Weights of a small transformer language model.
Size: width 96, 3 heads of 32 (1 for keys and values), MLP 384 tanh GELU, 2.28M parameters.
Architecture: learned and rotary positions, biases, tied embeddings.
Each number is 128 + 24 x the weight over the matrix's rms, rounded and kept within 0 to 255. Layers, rows and columns count from 0. Numbers have three digits each.

# layer 11 MLP up, 384x96, rms 0.222, rows 292-364, columns 0-95
126090180137072120129136128107117112140104125141123127159175121131132113128146132136121118140138105153090158112102141113152156119101101076134148136090107167143129124115130128114171185120162166133133130112136159093096107119113131153146124082112106137160093138134143134144120145137136133165
145143114131111119143131052182131125098084110103111183115137114137095107119170094115100105181124142127131111132171124120149147120131130166142116181129155094144106180153133137102085137144130108138103171102109103093093101155090164133123098101167084114140117135134119115155158160161157180155
166107103160151125104108110140127110143125142126144111163106140115141113121139137111108169139158149094130104184141105142114121137176102156116129094114131133109114118149099133122113148144120147154113142137111112105141116183142130119136146145119098124130146127140150118129102132119125103061
112155131133134178155192166129111127108135126167150130130160112131121142127122098119130170113148143160123160134084134158144101109121145124079124161143134112123163163115119113100136102126089157181142106156150140136131115157121132128122148121080060100119121141147112144088142140138121153128
167106095158115131097119119092099137135102110133054091170130165107106121188127129089128099132110178173099145148100141137108127112155097103144151117090184101147142168117116130121142156106139113113095092130107141144105117091143123138113124140112126139152136143121096109130085133177135118161
083128128088122101121124183096156104127092165149136169157140173111141100141128120135120095086112157144137121139103101130153149063110122096129109124114086105136150158109103072149109146138131149128094138098151122137135149111172114109130104106113148127171100131166133134144167147114129117155
115097112140129098125153122113136069155207174143105114077108125130116119144094132115127138167130144147180145129126144154175098169131107131156110108127148161076129176135125134104147149132165088109127132116149156128131047145133142049113131118107140104133117164113121133163145106084099138125
118118114182146115089115128107140115166145152124142133130153131195124147127098177120128132168161125047128164108179154132119133120148079176125163148091107141172081100123105150137089141151158117134138130168169122109130122107140116103138129118079112142147077143134167158151089093136130119088
123118160124150112137186114128142127142156145126116123107106121134152131154097114116128125125147107152097149129152109153139135104118142143160131134112117167151127106117119165127145139124122132133181141120102116140170082129150117115134132092144141133123126124115154104097061171152128069123
152144147110122123109139164131133141080155119145132158124155112125169110157114117118144161152153129147121132094132092119105133097145110123115166170113103138176152131118151085147140100157090171114089147158122130134136114119150060120130116135129115118147125107131145111154104160131086144112
111132119121127165129112112132129083144139102127139125107126116151092100139097106114127075127143165116096095143062145125145103103144157167116157125158128080097186141123153125108160151124133129137120065112143163116129137112165067132106165137161073096112135074143131124114117147134083114119
165114150117114136114146112116136114156106122113124088116149179133110157166105115107091148095142110142133112151089132057106119126132117084081087141180094107149143153179124124148113124124140186116113088131123113154119144119121111131093104157135158142138130101119134129156160174127191113091
145098140134119117117121107123142076135158099069139149140148120125117140107133123130152120102152132108113145134139143086164089145126119111133172145129114149098139139119098106152121119149147113119124149155100154145083153140131140127118110095114123137112082063129121083119153138191139119144
143141133163129169141183137094146072158171143135103084120098155143110156089141150129109126100114138164169071130168144157121100123117130118160109160079147158119111129108154132147138142151146098122057096097112146122120150120113116098137139125109129169145102101076153079179143128097101124164
104139121098111144112094107114101107160097130135124121151102134101093151137181097119154112132143153154139127119091127153161118126143142117128135130119129162136124191155115100096117146110155131126114159115143087073125108154102162153178138134096143119179125140128076123178124130119167117063
153087079150171177133136156109095122117150172100139111091121113136126161149122123117157185141164147088128113153099120116154097134107106142125107137140112175142083120144133146086138153123139161125130110129144111090084113160113146142178097099148138107116126132143119144091138142137121133115
131137158129175110149083111087103135101107125084140163083145126128096164131151138079121126136146105119138125134142114099183128101158144124149159132120151069147149119167112150123145139144160150129162172117126131153086151107147118139125107152110154078123117167134103082142137113120102144144
152167150146124161151143112111136132120111121128175103157118154141061159141136102099112166080108148140068130152152122131075137153169132150137132136124119130130148117107096134137173124140106076164098131116115133138145095134135131152119140101081134129121157136143146175129127133141085128140
162113115126205145136154123120081131171107099121129174112125115158096159126165149135140153131147116078140143092135133113146154127145115132132134126125143118123099103146136131119109142127144142142132118130088103121127131104138167103095166131129117108145111066144083101153164120137122121102
144116113100132090138155099080117125130123124170142175099176113126091186111150104086154108146132149135112094109111130126150117127119116127105156092165114147155128105132161130153145134157146092140086134111172108143141102125163120156136170165140155131083104142162125121105157143153155119142
182125119130134101124125140131097123130127150182099149106131122138117158121138111105137142121134136081131166131182094150149106118134111113140145158138122123174110151121142165111156096132120130144164122129151120142095162175125117105102114127105142138118117112161160122134098105165107083143
166160145161105106138127123129140128136153167127145162092089129119118129125150126123127118116125095123134154109132164130172125122153179178158159126124081143172126133072069094119126127112160148133146123123082164111109103156127136142153100115157132091149100149124179101167075112145132154092
151090116143128104175128139110107084112131118124155121105125099121109110158171131098131106068128104160151139154131132150151151130099120132153125123149142095099138119120109131117117126122098119129118118123148082158119129118152152153091112118138124140139153151132137152098125152118182114161
115142072136127099181177129106103103107119153096149111140127116119127100113101124131140169142125144172137155136126106134102131146137145125178128146172106134122136119171140135129088142135137116094126153165135118142140123141182130139093144127126108090108101113144097102101142136112133095144
121142104144128130119117131113158158137127140138147131118148129139112137172146127114089147183093135163100128110139117121135180134099120127120128163151188130113144101110108133158095124116133122150154111117137103122147126129125116129122131112116126104064121135146148119141131104110105092138
116131094126118150155129113116176144133122128074110130114072120122076111068076120157150158131149169125075146169114116148139110111144124119138129143131137155095174133128154112135133103122139152107129102146114116112139148143136097142142143109131104128089087150141123135108111131138114116116
145125121151062126183141111128084107131108063105147143107101114080103090097139105135116141113126120119137106113106131131167133133117132120113110121131128123105092137132124156161144102124185098151118171153140166150156131146106159145111124126119119115140120113088122127162153093103122081159
135143118160183112104131090121146148131144088140155122110167128089129111168126147163160121137138117152148122130146158116167097106114163162103131088124154069122147121129156113150079142154139128092143097125118102154149138080132148139110154170092141128099108106150074170110124099124115123116
154147163093150166138122092098130139132096126119153134124148153119105125139124126140129132196123169149100125115107131112150165122144087112094154100121165090171109125132120149104171141110139123153161114125151111149124131172100123119135116097117159082076122129181168105107109098125131130118
162146093132147118159129132110109116172097087092119186123112121112125129112135100148121154091140133122111110100103143102133096085167129092162138112181129119143137152147126127115110165104146143140136104104093155128137129132125105135094160161144164063189128097136129089136127125102143135081
116094097116140128140164110138105116158131137107117168155145103105121106125153097131147157125118080136125143121069113171144094197101117148161102142101152112124121107134114133104071177077104153169138114123129098128137157132160139122114100123128078129095089128101142139159155127126108122170
126107163098106109125100097145135102118166148150138144128114157143139157146098109162113143104135086154135115113148099128159140118108128140127163110141106112158136127169133104119179135147126167088121080080133129080087142168120104142101112138131148166145113107139084129107165130104166137095
167118094136148135140120121126155112118118140126148140108139109150175138149113090165115131096123139145152135146166126123137126144103133148089149105131141087177135136085118125186137129140144155133145138141145129143113100115072072185140096115041130191071099158124063099126135168108113127132
143168155123150122133107138110138175148150145111105099140119111137109124143113120107100110158080093109128100128150165083132133140084148174119157116140169135153082173158092143125118086117144124101098149117130113106167086130117100095078138124092186124148125094137124130176130133142132105090
124110071152137096140172131148150140112108134110135101132108146087140131121158123135105125107111099162125139114134125167131071131098089119132136086132154116099081135071096171118125220085137169122142138145161154118171141126119143126121117096093122095099097168101120128190164102136093129107
128122130117128153133118116141161120127151149124180131131128085124149097110102130112077136174142112151099128119105164151088121126136120110149157112117120087129113129149076146173145127167095164142133141125154141115122088103146115101159154119155103135091150148202141145115114158124130114106
150122139127145142115128121097137086147121141134147140068109173171117125113150137111111125137150098135132104146131128113164093137144141124128123113121148098102138143134168167167141121106133130122146117108079116129144096146145141121111107073084094169145158147106106114167133113091154133148
137162098149183162090118164078124097148137148165142160101117133145104172087106119136099128120120105131131135142116133154116143156099087148136119138129139144128141086157111113134148144109139094093147135110097152148112111152138135136078148165102099127101123098156115162080102139129135101163
138176129121133140100131111097139169104107186142097112148127111153144127123110140084128147140120100133130131104120166109140134124144141126060129138122111145125158166100144103128124151114131159120097084113138103136151113156114095134128125114110162133118160089150101107104159120116137119137
125139127057113116095157107151132146117138127137142131133164116123125097122158130115115124123112127083103148065125096104126135105170136131096107129121132143138131104157104151107102156116144193140086139112096131138166177146166117126082143087136100132123156116132136148127108115121163131141
106180110126125164071159164116120130106119111111116105118129122142119126149116146132171125122180083117121123137142100085138099110120102092172134164122107143106132172123115101100149149144164157130163079142096087146097098107113153131145151121130106121121140092132135150081168153104128122135
148136115162141118121161140121131149116110135088165134101110136132077137101132117145175121170144087146123080165188155118116115092132144183088154124116160095166126165149078163130175149126098132098116112105115141098104167091119140113151116123116132098141133139122131129133090119137120160129
172097117124176132139096118124134136111133095063145106096096130141102104123093120142113144125162092127136189137161135103117124144143111156140149149106109126119153165157104126125155139106109130131127149106151132123105127154085103125158090076116148144169156130127110170140159137125110177109
142130125154090162129154113106112130160188170154123101122160147129131127168148143086126139111126142174102147156115132167158131154125106143143132127138128152136160150137155122140124123159042156157123106087129128113141181139145116118111142131153101109099116133126118166101133136132109163141
106176122126123121126130116131105119116132150105122110135106157073156119136087086129127158085134071147106123113137109083107128145110108115108103114094133097098146173118146108135153141130164087171130126151140121124128121107118109083151088119119109141149134102182091137146138101136127096144
134111132134106071134162136164146122144111202118086104134147153137154132110123154124123171119132137118135115126109122115108140101141098081125147165142130109082138136152098156143117134105127167143140076133164147101107137148103092121106105141122111158122124061148097084124162126157124100137
147123120077135132123120157125132105087163140145108155111114150119094098117155145147133132123119133103110128113125158076115180139127112123086158148104149158163135101112100097112109133133130121124137109155103122117150107141145100125104149170145089119130151112175161170120113223130136143144
170102191121107104116142139122126126158092179151135115126107128139119151110134131093143106168139101151098102098132121134210139111102106163106159107122126129118146123137147141140120132123130104086121117126144102094149091099110142143111103117124163134141148116125153117181151088125156151130
135111072114115125110115144143150165115135146142174130129099086163141110162085119154127114086132101140091111135108107114117094119100127118122124153081100086142123155143125107173127114146144130112140155067138129121166119120093141166140132166126175124121125107100126133171098117116117133122
152139133098123083125153130108156127146119131064151095139137082124130152142127107101132149137139135108099159116134108176139135097140169100110156175121133158113111125163113106111138129127125128171108109062141135147154143124121153095106108146142166117127130135087178131104140108120088151110
148130115138169133106099146120102152145151165135146148152154116117158122142147135147111163115153140072145133076092164135143108152106166132165141140155147129150116164109095171105116157096148121118113076124141122122124041109134120140111070138124154102139135109114138150153090083125137149138
100165155112088086132136096078161132096128118130129084150147168130124110145113141145129173114121115113114137148150097111142145115097109162124151135110119115129151127132137135109152123136177099120125098125105115130086171115104158097094110131126168145102134099094123156087173175142103142130
152159139190114153130106143103139091113137159098131127110148158176116068101120157144116103189145142114111136131116142112164135117095117154136174115123133137135124158141137157122103139166117117098131125098100112114125124118141124099142141081136124130145086096148162104129137126116151138134
137184150179133133148142155108095128133112088127137133117132110117139119094108170097129094128127093109140120144144118123134155115103139142147128168121154141114128096187119112168157101133118171144105109159162090157144126108116123118148142142070103151107104158147148138135072176152129121124
149096155098126139152123141119145125125158103182141136149102157102095109117132144130121141129138104130119126150162112142150099134125117138113129137120155106145101138111145144147170139069137139176114095092160144147131135123092117131147131121094109093072151115119154115135146112099034172100
113102137121097119141106096122137119105125108197154196110155150133100158126126146104087117103137101085092118121159150165116098153095106117152170139111148077146156117127107147112110122098113126156147164146125123114138125128115129136124121136130107111098131104132155152080152179154157131099
150147116092148160099126124124118143142149156136116120138132118102164134166109099124102111147150167126122108096128132122127097137141168141132106170128140105134137166115143101123125148126103146176101158102126100122131133091139149153109148113113111117112113102133103119120163118148109133148
130119122122159137146128116175119115137172120106064104152133147139097105139125158145077129167144148084100109089103133141115116132130103138136149147070143163155161144145095168100169128126116083135103097112076143125152108154133127143144121112141140170140142112143115121151150099135122143150
147158113145101079170110060149120124144096161109098069117103145144105131130158102171148148153130132127123155069142117106153163115121113145122146150139108166080065103186101100129167160145097138136112142133096098121152130171144148131095090116116127143095139092154099103137111149113127113151
120137128133117122133137134093144094131139121119097152154113109147109147089088102104092183131180148123141096157105089141134138151095121156088163152158122131105101078106121138133139115125149144156112147124151146088099164143177152162138075136123087164119091139097094133135078097173130111112
129153152129109126188149152132146129128155105118126086150108158156058124151118177097101114160094140133110132139120138125097118100130077131120146092116104137127091133089142109126119186128153138120104123124165113122147179123134171107135163144118150128115106113109127127127124137126093182120
165113089132100155153130106144129118148158141127136154149144144113157147117128115122106144108127094133167119133088117100137099139117146141085147127155149145095135102076122111095080170135154105121117164124128125127158114135157121134130106080125117146127134144087124116102131141129155122124
151133134114156118125148109100129060113154158127132127115159143154078140151127118107158118160120155114114098082109149093112099084137144144118152145161187121121166153138087163125126150127123098170179135138077094116155146086175185123144118136138140128130142143098111124127148144096082164112
175138128128061141130093078125135133159108151103149092129139094112165116124102163160100131146118093130117126153145127112133124092140162110160114128103115103098127152111063095123086119155119128161139149144133101134135121136098126093136119064154131151130162128158106101120156162143130142133
178148136119169131168128130158132141114123135134083159119102128095126143082120117065103117148085115156137123140155115129142161146154091126134130132122115111121103110091136147122143129144149177120134125092162140107157137119136117142045152117124140101129106155117133130148098127090109118156
141109136109140125160155153110170124140182161106141099121080159133089163110135114109094122124099180088080149094137112127122118103127155153143153114129153122120122185180103109129161203103091126141164168121170120124156079142109136115162101125114112063149099126130089106151115152139134130141
106180126114121114110139114125118134132112127084112129093120151174094128113110105127142144138143109134089153146115124147163139126094138186123148137151114132101125126120133112085138099144191126206123137104113133136050163119093107156137105149136050123104116108124104124108141135134110140128
148161137140144149127161080167122130107118124181123118125155129131163109107139086115129107147156101135166131132158164159153133132113159071140155136078179103077142128134125160108138096144115103145112138100155106133106099150136115139122131127133119068110117146148130119143168142123120146142
159147138119136169125148129120156139148157159134117111103133116115092147119135117127113096150110170135111149125113135092144096106136121147176117186099144108132126108182109098142151142150064135144153109147150149133153170144125102096126156122145114099122150121129105121120139132134142159163
151121093148123140088106148126137142129181157131138173131135113127099148138119138100147118113124132135130150106191118165143144124119117118171134139151169086145139134111151096078134165130079144117127140130157112110108113131130120099119153126129106104145108114155122138125161158168106139156
151164138138143143135097124108112098173158121127115112139130152141084128109163157140152147120121100146127112116121170144147079101159164128130167108129134102147142106118089128087145124147082147154132163101101162120132171161155137079109130120125148122114081118128144134108135191114136129161
116161082167147090125148154124120127130115159123143111102118108150104141156187084102129152154148103112148151124137148143166154102119158157121133114154146121072129134152123125087151112130098153133131156079127121140122130081159096101157134105097148143119102130116144103140150100156126125170
135110133098105150120139100129139097133139111140128144144167158131102122167151129095110153144157122156102051131119143104148094122150136115158121119112162081138112141161135165153147140119102145150136099144122103126146090122126171127139084092145123138105124142133112116134140089117133167171
# layer 11 MLP down (transposed), 384x96, rms 0.234, rows 292-363, columns 0-95
100112115144140142128134101124116142105128130113136121155124110115128122128094130136127103122160080105104126125114138156131131113154119125132122135126135125127096168118114133118121117130161125100110089128142127087161106163108175111098138127143116156147134092157141126132120146111141137142
113109158124087111103131110146140105132056128179103153120134150092130162120188162165117149135147126131160128130096147116152179122170113116118128155121101131123130149136176101096124115135157112135097153123101093152088124065184130115142133124124135107146118178114105142190069149156159136133
127155128087119168094114115118159133157098143123143120190137137108119134127161137131125097114147135112178146118088089157136155109163111115105117137139161128125126124102121118121128126112098126157107141120151112130110142107156139112132088130138142131148124128138121080132127139125125126133
090158153135119138117147131138107168091176118123108129187178139118159077110127106123146105143156098124123134128115130115109113098112129134155136132127141132129074114110175104095093116107093102131141133079118132110143124158127096152122113113119146154143141156138156126109080132140107095112
100125181146140137111134174094100126127135104121123131148068138155104155156140134112127120121134132136141107111148114159085138103146209136123121100101124118125144080117180127167099147149158086130136163155149147090132158113136117145112102130159135106119153129151159154144159135176107144145
179124146159138139090165084124098185128169126099089116123126111114127121145086151122132175156139114148057128106139113112108099169157136139128129080146147120104086139130172145141120110130103128133156133152157166150113120135099111161116179141131107145150127081123115132114128131107159123099
183097127078125139160147184147083112162175108105075117122122163166113108120106158124114114141107131151124154089077147067129126104087095118172047191068101125118130110161189152121103083135130117108166106144158118124120083160149080121121139131144115124120107127067104116176124109118105145162
088127120180173084104119095155096111162135141138134116149126176145143147156172120151078157147123106117106116138109133145074113119091127153104149155086113115115124075097097144151109147133207141080105153142141162098106103137145101131125120083092119156100160148139174179099097097170076119093
117130142114111137140119129105122142137117139145146104127116151131135159115127140145129118173106133054165154104097108114128114123113128141136114141164112117120121150117129147159133136157074112089130104106132136137147129137135173100169131129127136138117110128124129144134163135130142147133
106115125145111137095133095109136115183113139113128139131101128155130144139113130118153125135101106122177122141104145146153156157112138125134110122151124102097138164102061178129117148125092132137115117139181156131132171131106183127149146148134139117142122148117113135090132126134158137129
113191100118125128122102170175118133118117119128114130108138142134128093172132127171186104063123111105155163131127093103164184141117161135128109124139094068080072174125119122074138153103150151099103090146084158108170099115145061147147141108133085153160177155098141151073089135143107132121
096130139137121108145123125126122098108141135137138140147134084108155110100138114122176126097104139117155106150166117161112160138100141128133122134057134122093102125103122126166112118155075124112136137132119111150162142137163108113144118087130141114174162119162143104117130079132091144174
133115090146180114121148142141107110102108132101105086108148139118148109127136152157106141143088113115093123159102134118097099145125127124134140156095150116133126161142110147089136125127103144156121137109153158161119125112126126149112152125122144154126140132157162147117096133177104122127
104107086105106075082142167114116100140132092151201128144149139152114116130130139083141105155075112155123107189082130114156189105160107117083116118102116141154122134165121129143128152108167133170073073117120149132066192118115157140105083099116112134203153091119132113161133124102145133142
114134082121134119121125129141102126117148124089120123184114122151105137133129122130101107131193115142080150128105098136113104128174072116107123126113109125104151109150104125202147136139125160115148156139187146148061104156097130110132101118148155062198119101111097070098128127133112159054
194108133134113157103121107143128119105128185080126113114104131145104146159122073170159115129132140135130089130093116130150092091107105153081109085122107147171074113161120118055131133161143146116112127082099112158169107083099114120153143132131128144125129127164067116136145135097145137107
079135149088115137127141112150112162152154115142142124104125094131083123106163096139098141142108108131106159158142121154117138175114089112138125106165113157083115129113121121201158112114072154143125110106151158145127122147119099070154097106151110141156169140104125139081114147135093168105
107154133110122088125118152130114091150119130147113100142140093123099113146103164172150121132127121108155112153133106090093158126170146128122136118149150118148072120115116110120114104154112099166075114163103127113169086141153131150139124123116132094129072119150132108099149120153145118142
147125139149175124162128115151150196096142120126155148097123161110117128136120077158143120105143093127087078098132146122111138153128140159130154119132092121140101131131129124170118117082163150112125101129136119152120127099116076133126094109136107158099129090100172134138132081116145112131
109139136161150174113128141139155128108161134177139093105105123141111117121134134153120140098129152117125125189099121140114150101140144137108145093114130138094122078144108114071156101107133159140132149123126156146124133155084110157132133133135124126074084164162145107117158139123126104157
086148145135128134131103108136139070120164124119129110132148161116137131158145161139103113114137122125098093113079106121105173132156148145096111152149107158106122136145141116100118155128159089122177196146174096112144112121103124125141179139156112123171145170099104128103147133104131109151
144161115142125117105096110114148114120154138098128126087141109109086104108135146151166137153115094118155119127135134069101166124108117115097174140114129123120125190132115122101110119127095145162111163138108086146154153124102101139110127124135103089147098124144117128125104116121156124102
137154162107107145128157109166126201120141113113111129108132168105103112109150131140112166127122137101130151121106113121145047134126133120117159133151126115133108103128148121135103146121134111132158127128129161137092123163107126155116169134141124141134143145139110122134168116137109127111
151147122140123122091135141098136119143137139101117099122128167131131142106129098113143141146083115120118131124119148106115101130140130115168099117141123115131081117171172112165114136153156110103170117117108181106093113128150136123149149167096099140154125173170122105145116126140133091093
121157131144121131122171120133108144084158120134146076137141145126148123110126124106143103128137155085130134105142122100133125132161126133114154115141169099135098133130119148159136136164173123193137120128085128121155166112126135126149119189116134168158139128116115103098148107118137162117
041155128116132106108121119129136076101157123148139104115147093144100130130184105173128117117119183151127100171109106136124112102129124117113133146103105084111120150084135092105145148133157139123151122118131172095146127103110153113128118125152175145138165156141148060100110092152116132104
098119161140072147110153137158108135122112117153157129141078143102141141128145130127163143136139113101129085146123126126116111131145127088113145092156123095088082160120146141153134162121181140168155110159116144164120189123122093122124136130118128157153137099159133101124128122125119120108
116085127145163139109120161172104133136086128135149155135164114162159120151112129116068106126127149150149150166146106152143150122142139121097117135141101158149123106148108107154147144125114134138094129145117143099129149132119128105127066086141179107103083119124122173151133134126111122133
134122149141149131124087177124127160103107154129122128118152099133137112123134115139172138132169144124096152108110111130117144111119130151117129109144132096132104138087165126160135106120071102170121113139063151137153121076119098111133136171127111115118137143131170088116130131105137169141
150170114116165168107136118155130101104116135141127141099126102177162100125119145094107154128125144097121111161128122181147177153109132099052175099099089124088131139115097143134128119116079137100134147130169137146115144120151111112157089138105097139127149107138109140154096123104158128118
116153151147149143119100119136148108116150131130171112135106078140147083115118141117132112121119091144098123154128105133139131103151122147130172119094093149127149070154132128142109112115148151119166187114112104142169128114120113171104136150169161114132157187163140115139160150116143167090
117129155181118114124098132135144133135125147117099141162114138154154129080143125135154123121133119136156148100145139154104118102110087126161128106141134134133117121101147097107120137125033081147105130174135099127169135095145144142110149134118097149142150120130107167153118162155144145151
058162158145114171115129117159122089145123160157163114107174148139114122135152130102144097150134114137128152158097109086109108118137100091082104137124115134112149091092158120128122159104095086079102151126150151135112136116084143173130098159100158059110134143134163138170150161124104096124
151126122170138116106168148177113153118098120153126092159118126129145116119110123097118099147137070134095127164125135127127152131154111117150147117113114097092107159147145125130114100153164105162139124154138126151161146122107141114106116152133135126154133089163076129150138119039098142106
119135076173136121121113128120090184115097176104122152090094165117109078103164110056088130138166095123136140146162154129113110123137113122132141115137118138124138196108099148183153111119140126151135115130162105155172118086150140121115112176143122129086158072108150125116119113135164190167
156116142113168102137139135147151163134124119114111113164182138125144141139128123184110078131130141125125132125109135116150107114127130122149095182173119115118147112147108124152129134119127121150113094144139113123141139171130121129158108086094114108149083127109137146053133121129117094135
112135113135151145127123105125131123144132119124136142095148128149109141113177142120114140109118109141116134127110118100109149116095139107135126129132107131117118143120152120209131125096051137150148142120067126146149125112111110144114126113134103124140144135118113127140116103103107118116
128127155158114146110178107142147111121119097143132132129159119144163111139170134116136104124148159106138115121159133111129098126129130119159193104149093120122107104149157109075143162140161153118171134114087084146161141114155116152130100127119100121148086130124062117135126110118124104134
085129154127156120157113123130131093106110126136153139127131125108145159165124152166126131106083122125164138140133114128091155103153102132130124114129121157139115126149171146139134117152090170139170107145132126099122128080146100141112117124160123119110148169116123140123135137179119147143
126149140153098107132133125158138135105153141134100097132145117127130088119183104131141062134125116124147132110141091136152121133120139126132198116127120131094122122121182114083135118102119125141137128109120124139112141065161089145155122117149168176120163130174147125111132129083136126128
122168150164111137099124153160123137113171134119142114101114151153146112135185110171155106118154146118145138159130086094172126108103090073152132138114104147106155175122134110109108164115195127083150115126098134144153078145119091192107151149108136121138116125159137112088106128103089123135
095136121134115132162123143143132111108136112130134124095130098124138140120163135128124141142130124115133153139120122127111182100131077097148145152139115135120123158110142102095122148133007110114146114110127105129154144156116146115135131121140116129191134134142135142136122108113146131121
076129137169152131125124128122140071141101139174105099120164133164127123141124112170134125106138120122164133125125143121098121118129125130134111128114104126118148130117141112098128165130171147127115116111180138147144160092109196117137152100118126083150132109149133156138112115135138122119
125117141102114129161099151144157151106119120108162123109154117138135133119108110150166123139115176125160123137133117147126097103128146122148152147121146121125086102125146091134085115115127119107105107126093154137149128137139179122145126134103143127176146143173162092117157124134116123150
087126094136122111156118152142095151148110121134086137079125165114164100137223104170128089137084121116147172109110125142111073156142135122143058121144085132092100133144122090154104174180210123172112108103101110134119108147131123143123174138132125161125155114162106126143111125100124128092
102154170154117154132105100131172126070166134129132150115159123101135164099140110160135130106115121162148110137138126136163126110148155099130155173133126138145127143090165118161122155115129141106126112140114136127151103071142108162137112118144147123172154149144137130110129159166137119148
076153122151125134112125075118129136120146143149167141089154135091128128153123105071136137140091091135161138154120159153092145137148132101133144107168130117081114128165125137152163108132102122101129129114105110104096154157098134181113150100162139091128111095112116123145108102096159077144
091113134120119127127143077130143129110123133140127113131118111143161141088170119133148103092176137105156156155100107150131139131105150110125177135139126089115124164100153111116146162125124147156099113136105081132157150117136165111122126151149106157129128107163113137116104114109120144145
115113151140145128169152129080117129104116101090138105136147085131104158165085116148123092140115120132136164127158140123141158169167145135147116131176115123150138134129139084125119139157076144118152120157132127125132138116097127088119199135120122122111123123146162099129094129118136157117
143153122118136153110110137141131104155097132138098120090129119138133112134172139120139127121123141087113120128125128111115151138116137105139120119131120093100109179147152124069115165111138131143082122073067165114093119125121122142125137121145122135145100184123140166134096111114123106086
134107132160127119130125084106095134116146116116137109147142148169114098126146147095079143140147151112165068127141118142156145123149126134110137150105162096134175159105105156148173160092154126109144137125098072151123148156126169126100176137111147174117125087115155141120100136080108161093
100117143130140083112133117110131139120148109141163107128167165098139137112145114124174161135117108081144130145156094106099087083161149125124156134116109128108111142162155054113115091134145148132118143115110119151115096089108110155098148121133158150138150096135141086135132118093078166119
071145132104170097108122086125119107153159122146140135126117119186144160109125113110138131143126115105140130138132128118118160104099145148139147150096112141102099148134091124142135135111060126142137133126127106074131151146120132130142134121126120127122161152135130130137105115133142113124
120126095137149140081121128132078166156126143103138158113152121139113132097120138174114111130160141150141124140090110104116120158127116119140141119104117118143125109108093100139114096126063132133123126155145115167149136127095142091108111140109097158130154142113137089123102136109108129125
095106137119113123118101129132096132161141102148093112141115096115116121119199134106139125086146119116114100170125117110131149143115156114154146122118181107122106141111147131151154137116105138153154103084089138158167100107111119134110132184105123146147142139124142115122117111119121132132
100143149110117108108101130181115099097159107115135121120121150110124154123171122182136134142122093146144139124082109100075150124113099116134129126089096104106090146147139147079103145125169117118113084108109150095146061121122087156155155117131087133145128109149120132080105144118112095098
134145096131155124107130137143142094126121139133132119153160135139105111126145143081147122150102100159124145178140153138137170168123127133149114119127103100160107121118118112126150146121100110150110115121125155120134171152136137104157091075153135160096180148136124113113136101133146143115
115120103139127132134108130088143092156153149167174149159125122134119136136145130138136107109158136124158172121138115152118171077143174132106095114105129174124158122098080122127154131090129108101133114158116121123148157044140146115126143103143084102110107147141122118129122116145150145155
120130128081096153112122119120162204079134127099164140163117134159175134122091125139157146110158141097164115133167136089114173119151123129138172168150114115127074153143144075129139078153066142126159124109082138101141139160130128151133151122135173131103099117111122107124136148136153152128
077169109153128139127132139160149144128097105094143133109096093117091126098093154153167175114099159133164173103110116149128139171122124142126146146172157137090114147146116149120132145147131098100111106145117146097135139123152155167138109122113102182137123135115131136124128098132131131128
126165146115150108125107103150155141122150093139131120116132124099106150163134126084126134139066139135091142155138148108104151106103100111151139125152120139104129155125147098155116131103123122128117128105167121129103113088114135141128112145075093101121164156108154179144106079140136105138
100107089105116116118110188101120144115089169141116129143148141124120099138104164164114143140157142108134139146111113145120157142150175124139129130159143077123090150061096130132189121108147130131091150114098061130147153115136112139119123112136152154154155089123136164165129135145109124106
101157143106127136127110123148117184145140117111124135128188097099073141128118166117145140183137157161096150145107086098145168162113101111118152155133125134111136136153118160139123122120062101097126094169126127126134085115107129109125149130141118143169197111114110140107134126129142122097
092130112154165117116138150159096073091148140178130122114122132105151109140177129093153106119122108120157140105127143095125140117179146133143114158130078126116130135136160097072180100164175125123132165107119107163161109101139110146138155111129142112153125114127129149146124094112124146135
148103136118138146119127138155148125132124127184079148115147130110183124133163136117129114105169152104144141127126110084127125162114157111123114145144139102141119160132137095140152093129124175141102098143110124131157118147079145134131149165123113117168147128160136114096144152125108059134
117142107139110148110130174191116203165093111133122132070101137175117116092168161080076089128141118105090165118141104127115084186117134115148132119130148153130128117128164098152128144132122125131162130106178151095134105170077083104149143115135102140120101143096131131108116120075133107078
119141116131150142185087121159170168136171115104115115154116140126132136089126135157136086092161142095111155084165132152113108131106111132115167088138131107102154126085131119128134119111193131112080122127142139123184082122142122134114127121110139140137118126141123157142125093146150138109
092096114122099095136099120130115136125109128125090129151173139110124132121122129137112128101141117135168121128096126170133149149137144105144120177108127135154151115089150181171139135177116096118136136161151099141142116133123129105115172143107102140137140115164144127131163181106141143141
061104131145132124116130161120104078108092141110130101119154123122159151096101132088110103112109138120150161122147158139138136137118159139111117126099137134135134121150092114120118098153181110135138115163117116161124141099140108116108178143100111116138145127133174155135149125147167125167
123151121132102120169125161137116112146103119164138138110143152130114149102136134123118097145064135109138139111135164132126108132128125127120138130152110129138137186119129167156139142132162137156159115127129138124100128156124103113164126150150152137158128155115136137117174109129120149107
100129153106146119141116118147146156066136109155102093124157118102154108120137129109137139123127127114119136126110103117100139156152105102117114136133107129136082134104158109095137116136031132127152135147113094179117077143133119108108109148123123138156174131111156095143091121120133107139
105121127091133140125110148139104157116115136063106133091091154145093101099132109078094158177121122108155125136157127111093131126101123123126144149169101132137085099109157127103125154106112111127120151101115112150133148170136111092108100129146142110129114091137119106139110142109117142136